{"num_hidden_layers": 9, "hidden_size": 96, "num_attention_heads": 3, "num_key_value_heads": 1, "head_dim": 32, "intermediate_size": 256, "vocab_size": 2048, "hidden_act": "swiglu", "norm": "rmsnorm", "norm_place": "pre", "norm_eps": 1e-06, "positions": "rope", "rope_theta": 10000.0, "rope_fraction": 0.25, "qk_norm": true, "attn_scale": 0.177, "bias": "none", "tie_word_embeddings": false, "parallel_block": false, "init": "uniform", "init_std_qkv": 0.0558, "init_std_o": 0.0, "init_std_up": 0.0558, "init_std_down": 0.0, "optimizer": "adam_variant", "learning_rate": 0.00295, "lr_mult_up": 0.67, "beta1": 0.95, "beta2": 0.95, "lr_head": 0.00495, "max_grad_norm": 0.5, "warmup_steps": 244, "schedule": "wsd", "decay_fraction": 0.935, "decay_shape": "square", "final_lr_fraction": 0.0, "batch_tokens": [8192, 16384, 24576], "max_seq_len": 256, "doc_mask": true, "train_tokens": 83850000, "max_steps": 5615, "dataset": "wikipedia_en"}
Each number is 500 + 50 x the weight over its row's rms, rounded and kept within 0 to 999. Layers, rows and columns count from 0. Numbers have three digits each. The size before them is the row's rms in percent of the matrix's.

# up: layer 6 MLP up, 256x96, rms 0.0812, rows 98-119, columns 0-95
# down: layer 6 MLP down (transposed), 256x96, rms 0.117, rows 98-118, columns 0-95
# gate: layer 6 MLP gate, 256x96, rms 0.085, rows 99-119, columns 0-95
up98 101:486496449524582519429571514556449489480461517532547491580601604546478439541549525489487578480482488483560528510364468446574543524474556605569519413545473529544531524585489605522440493483427535385437501487392485551535510468479531487483519557489570469543528463509536544482493491455434549471
down98 099:468401484570537493494437494457478423453527510594487477493505463544470516414518585545481530472464496558504435511466581517466482588526622538547528616511505496541423469578448384561542482464566506464578466545493439531511529531540452450632469471507466544507528540400580477537483506529458495453
gate99 096:536547516541434499401530529523407597470499515520415506486504468507521478427425450517548458430470534545459506432568551521449569533473421425558483411499536476536626525544607548477579459495539428525445540566436546515499518371480520469440462502497490482469474463554583482505510481579438493474
up99 095:593502424499413472482488489566617507463482409454465456492496437474503471428550472408443470493585498565554479361465439444515529517491559541535446474545587472536597474443567543537530515461519485389532539484510517474565473477476448508478481475430462541476456488428415542481480442504444539415
down99 096:470470477530613496585411595524468523586468510450455562495472566461543563473468584416491495511502555513417468481531546513525479497521442455508535477538466415485622602522471489468469559454395377458514491490518461502522544531489498488407491444483546516536574442434530541440467547472462470406
gate100 101:516452537503499617505489566496422460470453461528433450464563444578481482471536498490523498577464478587526518356448479484511570541541428489562551556509461429487568427458527519520481506470497478549487474499496516456533457495557405520471519430515572501554530579579558553493468551403495412365
up100 108:513475451460483535520502506607487531540575452366397496487479486486548483528535461575482462513604510479467518468574417426487488519573564541474529526491500529519482497456433486576525390550461493584466552544469515548548459564436471525566431368418551453502493466529528468490392460501479534430
down100 106:506449452500448472490462372581519497480528554455539583539482525548477547497511513514492529492520390492411568473556523502571461383527528456454483400497429569486456542445498462416493502495464448524491529482432548543532537525428558564548541474450619478431541464561529497392429469488591544488
gate101 094:497559560539566476514549520528400438512555507411512517462544444517466504437536488424593557584477493481494559477580487580393520490519413470515488478498510530483423496542460455583518494430549447537444559602503554439561468405472506515502476467556458563458492461497482375565469421491476416516
up101 107:585504396419495495458403441509501552586459503511491487563501486459464417508496530433476546389428532482481589498531548381499445464470510490444545480465450593527558412461456456465545508506480458428592466565511497503404538565496478477493471554449513525562509470486577562484535616506497479441
down101 096:543502469478476470466585496558540630475461480554445463449604513436525542590563513502436398403409456567481568509480529501517458510508629448474576467454455570493495480488467582454475415532463456457536578553556545531538522463491489520548594466478508469463487487560537447540543510509579541512
gate102 104:453447488366479552459449501525467567561546429568534435468486403531519484458571485508459465499532474547532582442502497446524547465505411443459435524482474608574539476402511522549465561556502383599530473518524581481504473472471465524495456457446504464356501507524432500459486457546516524544
up102 104:521483544414483481453467516496509553585608546678507525535497511499496438515487489569576541507512558506492462596490559500365361487413577447516557484583412512462505442482524478494515461484447524518503558439507429518504414533524533454488491507550438466504514486545418463515475490477557525475
down102 102:489593525577508484514531432510461502508411557456475440489502557434532590522583536510557469445392512497471519464627535530469518541541521537502515457541598464533504339574472505490474571501491472551533496512564484504527439534461621439504431470569514431549468483524502488506570515453394480485
gate103 103:409527471434376455476406478562488487413518524443441498459449474550393535464440541594452504558484504455473555477549555502432527483532457436519531541527521585587389452400550505531458397464499487480438526473490627472572449537511456505571495516412508516526464522488505514480484502502509486471
up103 100:405570475448507409485471408489507543510454481481447562502438511525505465525408498554524529581540498394465525464506495377426534442560549569522516464475471530520426492493410533566439443412396576467467523491536555501559512545554567464546499550512513528543413497450436567549472532424512473459
down103 105:470540535518502398507519477492588516449472473523483510491577498495522573444509473550433494550600536528581470587510450535522453355459452532472559518534511436464513553529458519463501559523448504449549444510507421533433595435488575568509568465535569497487532538506516567589508572519511389613
gate104 099:543471575463460511531526480455495595444484552481536561552434531396544571489533494486507526522560439512501490555553527493518482454548421542516539483423482476479520462489411553524531515450619484494629557569513408494436474362493488528420499485526455410520579412526504402473484464490566519509
up104 096:510533545427457422570476496595571416536561415512524428456585553529536568484468576511473457603479523466514533440522530547435494527553553440492482527455526534529481482518574457472496465449491423517485491436604510469446504525464449556545526495423503541459344519452564530391493522514574487520
down104 097:494448477598460517502470494481453574565424545487486492501492499475445501405528622482463578505546479506424532444435545480530519646567453570479440466496398509528541543470580550464468497513436475469539423536507497556605436435479529503452505445502607550438541558582530505492470534557497548500
gate105 112:513476449546426518484509506422499506629559524460529610493480576506442474412428520467512481544536495539498490497524460488511622508434467498465550547487488523557532480492538476553420503459559554536446519532537575452581479470563536528491511463526527451487459530643503365540436480530635546505
up105 107:508535546495499551424552581577422410515494525508491547414553561555493571401505482573558433500541497458610521540481579483523517498482454521505469439463403496456479445521461498543516480560481462504460541592501469529438471550480373460612412511451487469505471476440527571465425461493535572445
down105 098:516516506534517604493543504590465488391407492433579588443491502529580579484545534526464481573525521464494639536548521495573514536580473477560443525376574478549565491455564461520527528604533514418525515547562485532550500482492498465438571466508548481492451564504432497454468558512486457494
gate106 100:454459542641525493443616513537544444575531494425499464491539506440518528443469543616456500439474475463480498511565471516514532523521375507517515456523502446521511476529497524511537569426631523468512457537479527525546484405557510521399489529585510494504571433543453567530550535452551386469
up106 102:546533531411470453542498427548496523367388523556529487522533453504543456548481476444489516556448541525607558471497588495455399468441540423436451535451437550560506462457481455493481442567454473529479551482490511513565488509429458507568441499433487549428517566554533483446483447595436580549
down106 087:413503424458469495547485456525462495545449613459477536488473427520492498436528597424538402520551519467514501523536528485484481672467476482519507535527574482506488513563549473465520455535531538424520478476477528516481440441512367556462407490515444588451568581492487520468514505475362456528
gate107 095:482547518479491473560535488476462557582525527513563555554506528541562496466391527496521506489490446386489460494456520374455539539485526396528520454523537509464568608496477491551485528562473464579406612468442499439467487530415438488534541492511603532470505562525476536454391474615455516513
up107 102:462473467481528471483517541501516478486480508472489560489543479477493508483491435374516540555473389524524512509462428494452447461494460552572498461481428438620393429480447532530459583532458440477390499508451526536421467537550388452566478545446516458534482477388543481429512574474385450476
down107 101:478510560403452565452503567600478516463596557449534457599499525525404522483562591479566532471393513459465479523460502610426521499489513515543446517554464499437402403499467436485540580491434457494478480499544508474515493459406538521441487519486506562511526479489549446390512593561492515505
gate108 093:439528431546487524509584567518495544461574525487441500499424517441525487507501561483533413492460547403457428507463413511554581562495601508503524455536520560452487555481391615515561456501435612556540469527472481446531444546538468556539574466539471439516544606498502569426494517519508442465
up108 099:534493555436426473572427596515543486511469499408468534514553486515499544557528500499516511338557468435494481538513435491494510563484612510489539546576427444582409499537568540536450486487510446495476524494645465499433466545534461547502424569466456479422454526480493424530443497539465541453
down108 099:489490481559414517484533470421492497414446555435555503521538509557516508484524455460498450665494532466451422538445443482547497489469556519460464478552563644530546564525530495593411516410516475546561484489496441478415490540437467552516560570463454527477494471487453563465448388465557502496
gate109 100:531517531536439507427490550455516580551473612474410553411501529491445506569500539493466400367440460506528463475518413504520533573454503527489408419552489523590476501569511487443456515532530510417428492517520536523530534534491547562536544547540438483461576548478510387453403553484527458519
up109 098:428572518457516583532451399529474445485503494534427443421505439503382483496478505451423412577545515536461418648430512566523437445460469504477529454588562505545599538529481482542521525493530521491476555582497491572531512505488506476471557484468527469518504480462443630525458533420503538499
down109 099:453470451472485439504476524388453477622476553553591548536461563517584504473527559569576564502492475466490442505552501415463494475530477481515531546591566521501559547517459510417440499579525503503590441489423529466538466472430503513421497423521490543558497497505540638605544467481427513484
gate110 098:474338503448463492537435499474544536521506502570466504503527412497563498557451469510574529469411477549539490472511426548512548503468468483513463516509475439589556441419424472546497526443520533537451484456500497472419578487492412581524632382519496449446594552537427426479527501490515523462
up110 094:436487494464568417520456456573368405515522480426515409563502500548495555510475484543536490485523559490499473502553535448532513508548518566492480467447546442479596543486514560467493363549504524582502545481423564580450530487457501421451498532506535582485388567414421460464485464506539466556
down110 093:446548453388554517522426544486508513545515452515421495440464521453456447594498564481553591529465523507516534498563498503464503502582470503548536558567515505584575587516476452478561520464492504388504485411542454435562496610464462534560462396572549488525487430474568544519579523516457579454
gate111 098:504568478574332460485475497510484549540443524563506490382532525504484458490542423504535527469444491415455562494407519523444447498479450582480411539484453470532490446473518495473490514447561488509575584532457607423486503480569487466518521382542488484472539539614509452478543449553462424512
up111 097:508472491563447480472464491544440411555455474533582507413438541491455493502510445428496527419461573572608599464508507549480431485488532484542449566483479490485543521420480534538480456514506518521532550584434534430483493610432552456538475518499507597591555465488475524528439567583395415501
down111 095:580564529433480555547545457481501461493473517434437526550491490519575484484493378458432471509509506495539557499484453426472331365450465479460419478498504552501504493461480434493470481509599532456464537551534516495455514528524577430534496510575518522508515609519458506472432472571398411545
gate112 101:441445511505521574442554544567397513495468538430519559521524411506533413528458500398430522505475501585450480471501551481504630543449457508494491545473494496424586468471488441584535491504612512567517442505473521499542518476624490603487437475471535567557465604536558499536532476448530500515
up112 098:472598530472496523507479447507501527535487478581549532402448391584480520436438499425423496418494461553459505500468551559519456463527425468458585528490408440474506615499439479507483474562517525492460471532464538503583543404466491514549551506530549515492499509629414506477453488476498599605
down112 097:493427477480501561598511457486441412525525530446442595518502515501438517479511583441482576528601402523531510491492558490478599543492509551589528515421567519443403461461491464516488436483554424525477448471537512416506391575535457472558547493487532535550514507500451461624499467595460514512
gate113 107:539480459501391401431519504468574462519406499519439498480516489450443525494537449509466399622532484510471479467474505470507497534426392465502546590487468428536456487439608510520527484498576457542473463546454484361515517522477496452543545496472568507448511474527413469353476555502484508547
up113 099:483605551498602501554437515506505391489620465544575499470443607504562536491452542580524589461558510459423510554529580448528556466472573541542503510505524530474484516579533514534462407481512420449597448505525502519456508508478524453433514468471570433446484481495432475442566504465577446531
down113 095:481546413435530480450496407401490483469466508541434509487502510423503459570462484512566549605615384518465501475422501403519522506479467496484502437472522472455413520418572594451518511448473541524443572479567462496524503492563490500502544485536476535428456417529480429412572490489506391510
gate114 089:465474475578495496580451441473442499494455481476494633479546568455367509557550473541434485553539478450416545408407431417495447485509568457541473553498482490576426512429530497488498478483544501506398537489458550488438475592532471506477540460530542533513618545569521439510450515525512524577
up114 097:458451517522537470463459396513483517455512457539447535448574518585532543528510515493442436569441511477489585512416482447523485515434588525522500569488408528581480423446349525493473450472364475504472475502525554472516516522582531408520483528480469491452525556515508536416523404514458426579
down114 091:521516652456460493578488551626521523463470428536488385530474507567436490529548459476538532477487478478619509527580519543540509487487478437534505502432475587430602525428489484497446465489514586480563502527482501557491471463409583529431558544590465499516570503591492508466504525547481541461
gate115 103:472421416473412523395529575534491459525446469424427529558511479488469594495514520442485478533560455492499500440485491424467508511571518496443460530485532482445436565508517495536462490506634608571451533523524460462500395456432455431506467389454420535465608519540532521507491470526476533419
up115 098:541476484481452545481560499554489550414455468501542426577487508451588530536478540550479435524526516513498461575458508527591533410523579522461459503500568523499521479487576533488443436442460531545524588428457414581560526533449545499405526571383533442579468444592527576489535494441512504587
down115 095:509487434496522458472515568492497614530575504456525442503387477549515459473435510469550459458449540523563541484498497475491526512454520412578539445432478410590530513543480416490512373514519543525598531421562488471494572438580521584508565481539514451481452584520591483525593567504465477476
gate116 101:535484579487462604428500519579536551493536490521515488515584508538498432550439608470534481475419584492460552473457413468435532562496499476392498515547497467442496472453506631455522526542495455572521552491535501534546454476452479512471554504475413498595543580476520504535377503482483394422
up116 110:580436503460497553530553541527450498478535582511508419464479569518434493551381532465472489474535570497472417564495471483538523563539498515426454474547460367497411423531539462500455389575501524549478456547515504545494544481440583502494574515564547444521507588511500480397427552480518496405
down116 110:518559474454521550662582552438519459538557508520546529494466497520498407585568458523592526506519485489435390478415460426535470448514492507491468474502470540480486521452484539429432468602538569516486549499512509520435391548469496523529542474445514466539473498575403488595517504436576483579
gate117 107:484414535474439528433485507496475555546404596579511562473556529426461429518570525582493543544421596459532518569459523452572473528501498539504470573531490519544472485463512491493445435433522581454516541531387536532536504527548487411492436517552451406511573609510563419498427487462494475512
up117 096:570518451499536584529568559504500572496550476582541575510573417539531499448575514463505493581410447498552433515444582507538549485543473481427489484548467520420464543420540506544585462549592455514555449503506495561496578544556524487518438526562455562480561496532527416560465513477607402502
down117 100:450391455499560516580469488412496522480508448551607515537497498473427419459556549503519493502530497567471470403506624484495474583552545460504401460511386527591475515454506486478492510458506525456554505496440506452623525511502446497507426494526491503579452481464516436504491501584400577428
gate118 101:526507558469400428533425552502455439543573438509516448462504520554512475477511518563560478509466503533527445520489576395457456500483482370584542424533454495486504477484505499470487500433547520588462504459442517408455406415516487433446474538595553484437474501414426476438538417586496472446
up118 102:490435489422411381517361519505535628541530387509514524540535557440538501486433465579583511500452515495522521441535458445415491476516470510498482458461518592475534513514506478555563405472485537480509592446565532491477493493550532467451455602573494516461504476519491583508552465533512463406
down118 100:503520456544527640439520596514538529460487539544484584545467458566471493402610474496483516454476476572522431560458540591583407426504448478412485476525453585590494493488484499457498521571465525473597456608452534527551533475511525548550468450443505473579537541464532479472457526486454493525
gate119 101:447509551511468518527525596409489525519548524455406480457585506544518435442486606469477405468455524487492511474527575405523568543541467499585516548476462520470441401497496491658490490472543452518448431423470493523481518538490427485490431362560470462518522553518517509461440439513497468566
up119 103:514594524451461539545531453473559473429578440534523577453505512499428477591518441443513479517551436522433461598453469506575479519621459518532574587471413568537454574454520563491506510577470576485526448543443522513456524499533412575545556459472534462412569503565571534466494474512548490503